{
  "hidden_size": 256,
  "vocab_size": 8192,
  "qk_norm": false,
  "attn_scale": 0.0884,
  "weight_decay": 0.032,
  "schedule": "wsd",
  "decay_shape": "linear",
  "final_lr_fraction": 0.0,
  "batch_tokens": 262144,
  "max_seq_len": 512,
  "doc_mask": false,
  "train_tokens": 906800000,
  "max_steps": 3460,
  "dataset": "wikipedia_en"
}
Each number is 200 + 20 x the weight over its row's rms, rounded and kept within 0 to 999. Layers, rows and columns count from 0. The size before them is the row's rms in percent of the matrix's.

# up: layer 10 MLP up, 1024x256, rms 0.147, rows 776-788, columns 0-127
# down: layer 10 MLP down (transposed), 1024x256, rms 0.138, rows 776-787, columns 0-127
up776,102,219,221,213,195,171,177,198,181,226,236,198,212,204,189,193,180,217,197,210,193,182,168,227,147,175,195,183,184,208,166,206,222,175,203,184,197,216,181,182,238,209,200,196,176,200,175,197,224,229,208,149,218,192,200,199,202,184,196,215,183,142,216,185,187,214,190,207,235,236,228,216,192,193,169,208,191,178,218,176,224,236,200,214,200,206,211,204,187,181,202,192,198,236,178,192,216,212,189,213,179,183,196,208,184,211,214,186,158,196,192,205,191,185,226,179,191,209,187,189,222,196,193,219,206,222,188,207,181
down776,081,167,210,208,192,219,229,190,218,174,195,229,201,205,232,221,212,206,236,188,209,203,213,179,208,207,189,214,169,200,234,198,196,202,225,225,209,171,224,176,198,193,218,175,204,222,204,239,208,232,185,217,174,221,210,214,239,211,194,203,190,231,216,219,219,199,221,192,224,187,218,176,189,209,194,184,235,198,159,235,227,183,164,191,241,212,184,190,233,190,208,214,203,204,223,210,153,174,192,183,223,177,205,207,181,223,211,198,224,225,192,218,227,243,177,214,200,210,208,193,214,213,235,182,221,196,194,194,189
up777,093,199,214,177,190,158,166,221,194,230,246,187,224,225,207,213,171,172,187,225,184,216,202,164,185,197,198,176,239,176,208,176,179,221,229,182,204,195,198,202,197,204,193,196,192,184,173,175,182,177,200,220,181,201,170,216,223,242,217,221,206,185,177,221,209,225,215,188,188,218,217,165,194,195,198,193,224,209,195,194,197,222,228,219,203,195,181,204,218,206,178,186,185,179,234,201,204,170,206,163,197,165,186,197,205,224,212,209,219,206,201,196,211,182,223,167,180,208,186,197,254,208,221,193,199,174,211,206,196
down777,094,202,137,253,192,191,193,189,196,203,200,181,171,181,188,197,196,238,198,158,214,216,223,162,223,194,194,262,203,210,199,219,204,195,187,194,184,198,206,150,228,207,219,196,209,199,215,204,186,183,177,200,187,187,196,219,200,210,196,191,195,198,211,178,213,195,212,182,172,210,182,221,197,234,199,200,201,216,222,198,207,177,192,184,193,211,200,184,220,198,183,175,206,205,197,232,195,210,220,236,202,232,224,197,184,202,200,210,188,173,205,211,200,202,194,197,193,216,201,167,225,184,234,234,180,142,203,220,178
up778,098,220,202,215,220,229,186,177,206,231,191,229,233,226,193,198,223,210,194,190,200,208,219,203,165,194,194,190,194,217,226,186,180,183,193,208,219,206,173,180,189,176,149,203,177,160,197,185,191,201,194,156,211,182,208,173,208,195,212,221,186,179,176,207,197,190,183,193,224,192,185,189,215,185,223,163,219,208,198,200,187,193,184,206,204,204,178,217,223,217,192,207,179,204,222,189,198,236,168,194,208,175,217,226,180,179,224,211,183,181,176,180,224,197,203,207,238,194,175,191,214,209,211,222,205,207,209,225,178
down778,105,217,184,219,206,210,219,222,193,206,185,169,211,173,187,147,212,216,210,151,203,172,206,223,217,200,222,217,199,206,203,208,169,190,158,195,168,219,237,206,222,182,211,181,215,192,196,181,213,194,203,194,213,185,200,228,171,183,225,201,195,200,208,231,200,176,190,190,226,217,203,215,197,197,200,252,195,226,210,209,216,194,217,203,193,185,202,183,185,181,188,194,185,186,185,201,210,173,196,181,202,214,218,223,221,203,196,197,203,220,211,216,181,212,154,272,189,170,183,187,185,199,181,203,233,200,207,187,222
up779,099,174,200,202,186,188,179,188,235,192,223,185,186,160,195,184,205,210,195,170,174,193,203,228,213,172,174,219,188,219,195,170,178,169,191,188,194,253,201,201,219,229,198,190,188,228,185,211,194,180,213,231,202,189,150,189,187,186,177,205,219,169,231,204,175,162,150,194,191,235,215,187,185,163,198,199,187,164,183,207,188,192,203,211,215,210,205,192,216,228,219,177,166,189,226,208,247,224,194,175,216,223,227,204,220,186,187,160,225,220,189,222,217,221,189,195,207,210,230,171,178,231,211,201,213,216,209,175,201
down779,105,194,201,202,238,197,189,172,166,187,191,217,214,213,197,220,201,202,232,186,201,190,221,200,195,201,191,207,193,187,194,227,168,231,165,231,188,169,171,201,199,194,223,181,175,192,190,197,212,197,162,175,195,222,205,191,219,181,194,201,190,189,175,184,211,201,192,210,193,202,171,175,197,183,192,201,189,177,169,220,179,193,188,200,188,232,197,174,202,170,160,180,186,201,209,193,198,237,192,206,226,179,227,163,181,189,218,195,165,184,207,203,232,216,166,245,218,219,190,189,231,183,225,157,239,208,218,246,184
up780,103,201,213,214,220,215,210,227,205,190,189,184,238,201,210,209,205,167,224,211,185,207,170,198,260,161,201,184,183,200,182,211,215,200,192,213,219,214,194,211,180,217,179,193,184,187,193,186,222,208,198,182,169,196,219,193,248,186,220,215,190,177,198,199,209,212,187,201,221,170,171,167,204,213,187,219,210,215,192,173,189,180,238,211,203,171,193,225,164,203,186,189,182,227,232,187,216,204,195,188,187,204,170,206,179,209,227,187,189,182,193,196,200,189,174,207,219,187,176,215,172,178,161,197,195,193,182,173,189
down780,103,214,181,220,231,199,221,176,207,197,196,271,218,184,197,231,180,174,157,213,190,194,205,218,185,212,202,218,190,188,191,205,216,215,190,218,175,159,201,188,175,179,185,202,179,221,203,154,192,247,210,217,230,199,208,176,223,198,220,192,215,191,169,178,224,191,182,213,180,228,245,216,235,172,167,228,214,237,202,184,197,210,241,206,198,168,170,220,191,183,165,201,189,212,183,204,178,203,244,174,189,214,190,239,197,194,217,209,223,217,214,206,173,229,237,195,228,216,193,234,217,206,198,201,184,213,203,197,194
up781,102,161,220,188,195,172,214,226,200,186,208,191,155,206,210,219,198,196,208,214,209,196,183,181,193,169,186,202,214,218,209,206,209,211,160,242,209,179,160,236,195,181,206,201,209,203,191,234,178,172,177,197,186,170,226,174,184,182,189,260,190,208,173,183,190,205,212,184,183,232,162,201,217,207,172,187,180,189,192,214,231,225,192,202,210,193,201,186,203,211,199,218,230,217,168,178,169,229,196,224,193,177,195,184,210,207,188,185,190,191,206,220,207,183,200,171,214,201,185,191,217,187,234,215,180,189,218,219,203
down781,103,201,226,216,217,198,209,169,198,222,196,228,198,213,229,200,183,200,201,196,203,215,207,239,187,196,199,216,170,152,207,210,192,209,236,187,188,185,215,207,204,218,199,199,189,187,175,187,182,197,189,146,184,235,212,242,216,224,215,174,222,192,193,253,225,200,182,202,210,187,197,193,173,212,216,250,220,193,209,235,216,166,178,155,173,194,174,205,195,187,208,224,199,184,209,210,219,219,183,162,209,186,239,226,216,183,160,230,237,193,195,191,208,187,212,214,187,179,213,187,186,207,198,182,228,211,207,189,201
up782,105,217,174,201,187,205,260,212,180,167,188,218,225,187,197,179,186,199,210,188,186,205,194,206,213,234,181,202,222,216,234,233,207,197,182,217,206,203,164,228,202,185,209,178,185,178,169,148,216,180,181,195,217,160,197,186,201,219,195,235,195,193,225,185,243,204,166,197,223,194,217,196,213,199,209,212,187,197,207,185,210,182,174,190,216,191,194,168,199,164,215,189,206,196,226,212,216,196,226,207,185,204,245,169,215,186,188,175,205,189,206,168,228,210,211,226,204,209,220,210,223,196,169,232,187,232,205,181,201
down782,107,200,132,193,193,185,166,190,192,217,177,188,180,211,184,218,197,212,206,195,174,193,154,213,211,217,217,200,149,179,200,215,201,211,209,203,220,182,206,170,246,214,181,199,167,236,217,156,222,220,218,161,231,202,213,159,214,199,185,187,215,198,207,177,197,212,202,186,205,170,207,210,174,196,183,181,183,193,191,205,204,215,227,184,210,209,212,192,197,200,194,240,226,209,183,225,228,197,235,213,178,206,180,211,206,181,221,215,185,168,248,165,185,179,195,224,212,211,177,155,194,233,173,218,182,210,209,214,186
up783,101,189,185,201,206,211,207,184,150,230,195,187,179,201,211,191,203,209,212,170,212,184,199,196,206,213,206,205,182,246,200,192,196,194,187,198,192,207,192,211,189,195,203,231,199,145,195,194,214,215,215,226,201,206,186,212,194,214,212,198,210,156,206,197,230,225,204,194,211,205,217,189,215,204,239,191,200,207,166,240,173,178,217,191,176,170,181,203,203,181,164,201,223,214,212,214,204,194,181,159,203,196,189,190,197,204,188,199,205,235,170,196,150,215,209,212,229,214,201,187,221,191,174,170,173,210,230,228,208
down783,104,193,195,193,171,191,220,178,225,196,195,195,212,177,208,189,207,189,196,187,212,192,237,177,206,209,188,159,172,154,195,242,189,193,172,198,194,220,172,198,217,227,212,205,213,243,226,225,178,141,172,175,231,196,203,198,206,219,227,224,218,203,190,218,211,207,205,196,193,215,196,175,203,186,169,179,203,226,207,169,201,209,186,228,214,168,191,200,215,218,175,251,185,200,189,177,175,192,173,179,179,199,198,216,197,225,199,217,195,208,194,187,205,184,210,209,218,189,215,236,212,216,214,209,204,186,205,209,191
up784,096,182,201,227,161,213,205,204,196,174,216,220,193,220,163,197,193,194,219,190,208,193,202,198,183,229,236,233,194,219,164,158,253,207,226,186,201,183,156,206,179,204,197,195,212,217,198,202,215,196,197,207,212,223,191,203,185,200,187,215,200,208,183,151,208,227,205,186,208,188,211,179,167,214,186,195,151,205,196,161,223,201,199,207,163,237,178,190,216,211,208,181,160,233,205,184,176,207,223,170,199,190,183,213,200,173,195,214,187,178,194,196,218,213,176,191,198,161,179,209,231,198,207,210,219,163,232,226,181
down784,098,186,207,195,239,218,203,199,231,203,181,186,166,193,167,221,206,175,183,198,169,188,178,212,195,212,198,197,191,185,179,233,176,159,208,197,202,206,206,212,227,219,229,213,183,206,213,227,216,206,209,214,217,204,204,216,232,210,187,195,227,221,201,219,218,210,222,223,201,171,165,198,224,229,226,219,196,225,219,186,227,170,170,196,196,173,156,209,221,212,214,208,205,186,192,188,183,188,210,232,186,212,213,215,181,173,209,207,184,183,179,197,165,209,191,180,223,193,208,171,209,214,193,192,178,169,202,200,208
up785,106,207,188,190,200,183,198,163,207,207,211,199,214,177,186,210,195,174,199,171,208,181,205,217,186,233,192,165,188,208,209,208,242,170,210,155,233,204,191,197,228,202,230,202,201,187,182,206,227,224,243,189,180,182,203,172,192,212,207,207,185,191,167,181,178,217,189,218,230,248,207,199,218,214,217,168,167,188,230,213,184,187,208,192,196,212,175,213,180,206,204,195,207,189,174,206,206,197,219,232,234,182,217,183,239,201,214,172,234,195,205,211,217,194,205,190,176,235,181,206,202,176,161,205,198,202,198,201,179
down785,112,203,225,188,190,164,237,247,196,213,210,216,195,194,191,171,219,175,223,190,209,165,172,214,209,191,242,211,177,188,180,221,181,231,168,203,217,187,235,213,173,195,177,195,199,198,189,202,183,196,193,215,213,210,192,194,198,207,229,207,175,176,237,206,207,156,237,218,190,167,147,217,211,186,185,211,229,191,195,184,179,229,191,194,186,211,198,188,231,219,170,180,220,175,202,209,202,207,189,203,180,186,165,216,195,217,199,219,197,192,186,191,212,206,181,224,212,184,224,216,206,214,178,189,207,221,217,166,226
up786,108,195,207,190,189,206,245,207,186,207,188,205,163,222,198,203,232,216,223,197,191,180,196,198,204,175,197,152,186,212,175,199,191,209,175,201,186,214,199,198,236,204,198,174,217,181,197,259,202,191,226,167,174,223,203,231,213,176,186,236,219,226,198,229,167,187,179,184,204,215,202,197,217,181,167,225,193,239,180,196,177,224,232,195,158,172,227,192,182,195,162,177,199,240,200,188,207,211,167,179,163,175,188,190,183,192,183,208,179,237,173,215,181,215,214,220,176,215,223,204,193,207,188,218,197,174,191,240,195
down786,104,222,208,179,230,187,159,171,193,230,184,136,210,169,189,221,195,201,208,170,207,208,176,228,204,212,209,205,199,153,225,165,240,226,200,187,232,182,226,191,199,213,186,187,178,213,167,156,212,193,180,221,205,202,205,232,192,208,173,171,196,222,201,163,223,186,189,204,184,181,220,211,218,208,236,187,205,207,236,232,213,209,199,208,169,213,211,201,175,198,196,224,234,178,210,163,187,225,211,189,206,202,205,184,239,194,195,179,191,166,190,198,211,161,209,210,219,219,238,188,234,224,213,167,217,222,220,187,205
up787,102,196,216,176,205,213,222,171,211,230,232,213,203,224,191,210,210,207,181,213,234,185,185,197,190,198,195,197,144,203,179,183,199,203,187,204,218,229,213,197,223,191,202,245,191,190,202,178,220,230,208,193,211,188,167,210,250,236,200,190,195,166,192,212,215,168,213,181,166,200,208,191,203,181,201,198,211,191,189,229,221,199,182,241,180,245,174,199,173,199,224,202,218,178,230,188,200,174,210,209,213,198,203,167,185,222,202,223,208,187,238,227,236,202,162,213,179,196,190,175,183,204,220,203,202,160,176,236,198
down787,094,213,196,219,187,188,198,202,188,194,196,201,192,178,204,194,205,233,223,186,217,195,233,160,233,184,184,196,171,180,208,184,232,193,233,177,163,192,202,196,194,178,251,176,179,214,183,214,215,199,185,191,220,217,224,199,183,143,199,169,190,186,213,166,184,196,188,170,184,206,212,205,211,188,199,178,167,204,209,177,213,215,214,190,200,178,208,219,196,198,197,211,185,236,172,226,164,228,203,186,184,229,209,235,233,170,160,199,259,212,184,224,175,178,202,189,222,240,200,202,195,211,187,214,220,206,220,230,233
up788,094,239,205,183,186,182,189,205,234,207,162,184,194,228,202,186,220,181,186,221,208,222,190,204,198,194,203,177,213,156,204,206,197,155,192,221,229,197,199,202,219,208,231,221,202,185,212,156,203,169,223,214,203,221,181,203,194,201,167,207,188,180,207,185,210,237,201,189,204,200,197,201,214,209,218,207,201,185,199,199,200,187,181,185,179,190,186,205,206,212,192,170,218,238,196,221,205,209,240,188,192,180,225,212,216,200,197,151,212,220,205,169,240,168,208,164,166,188,223,187,203,176,218,179,188,201,165,184,190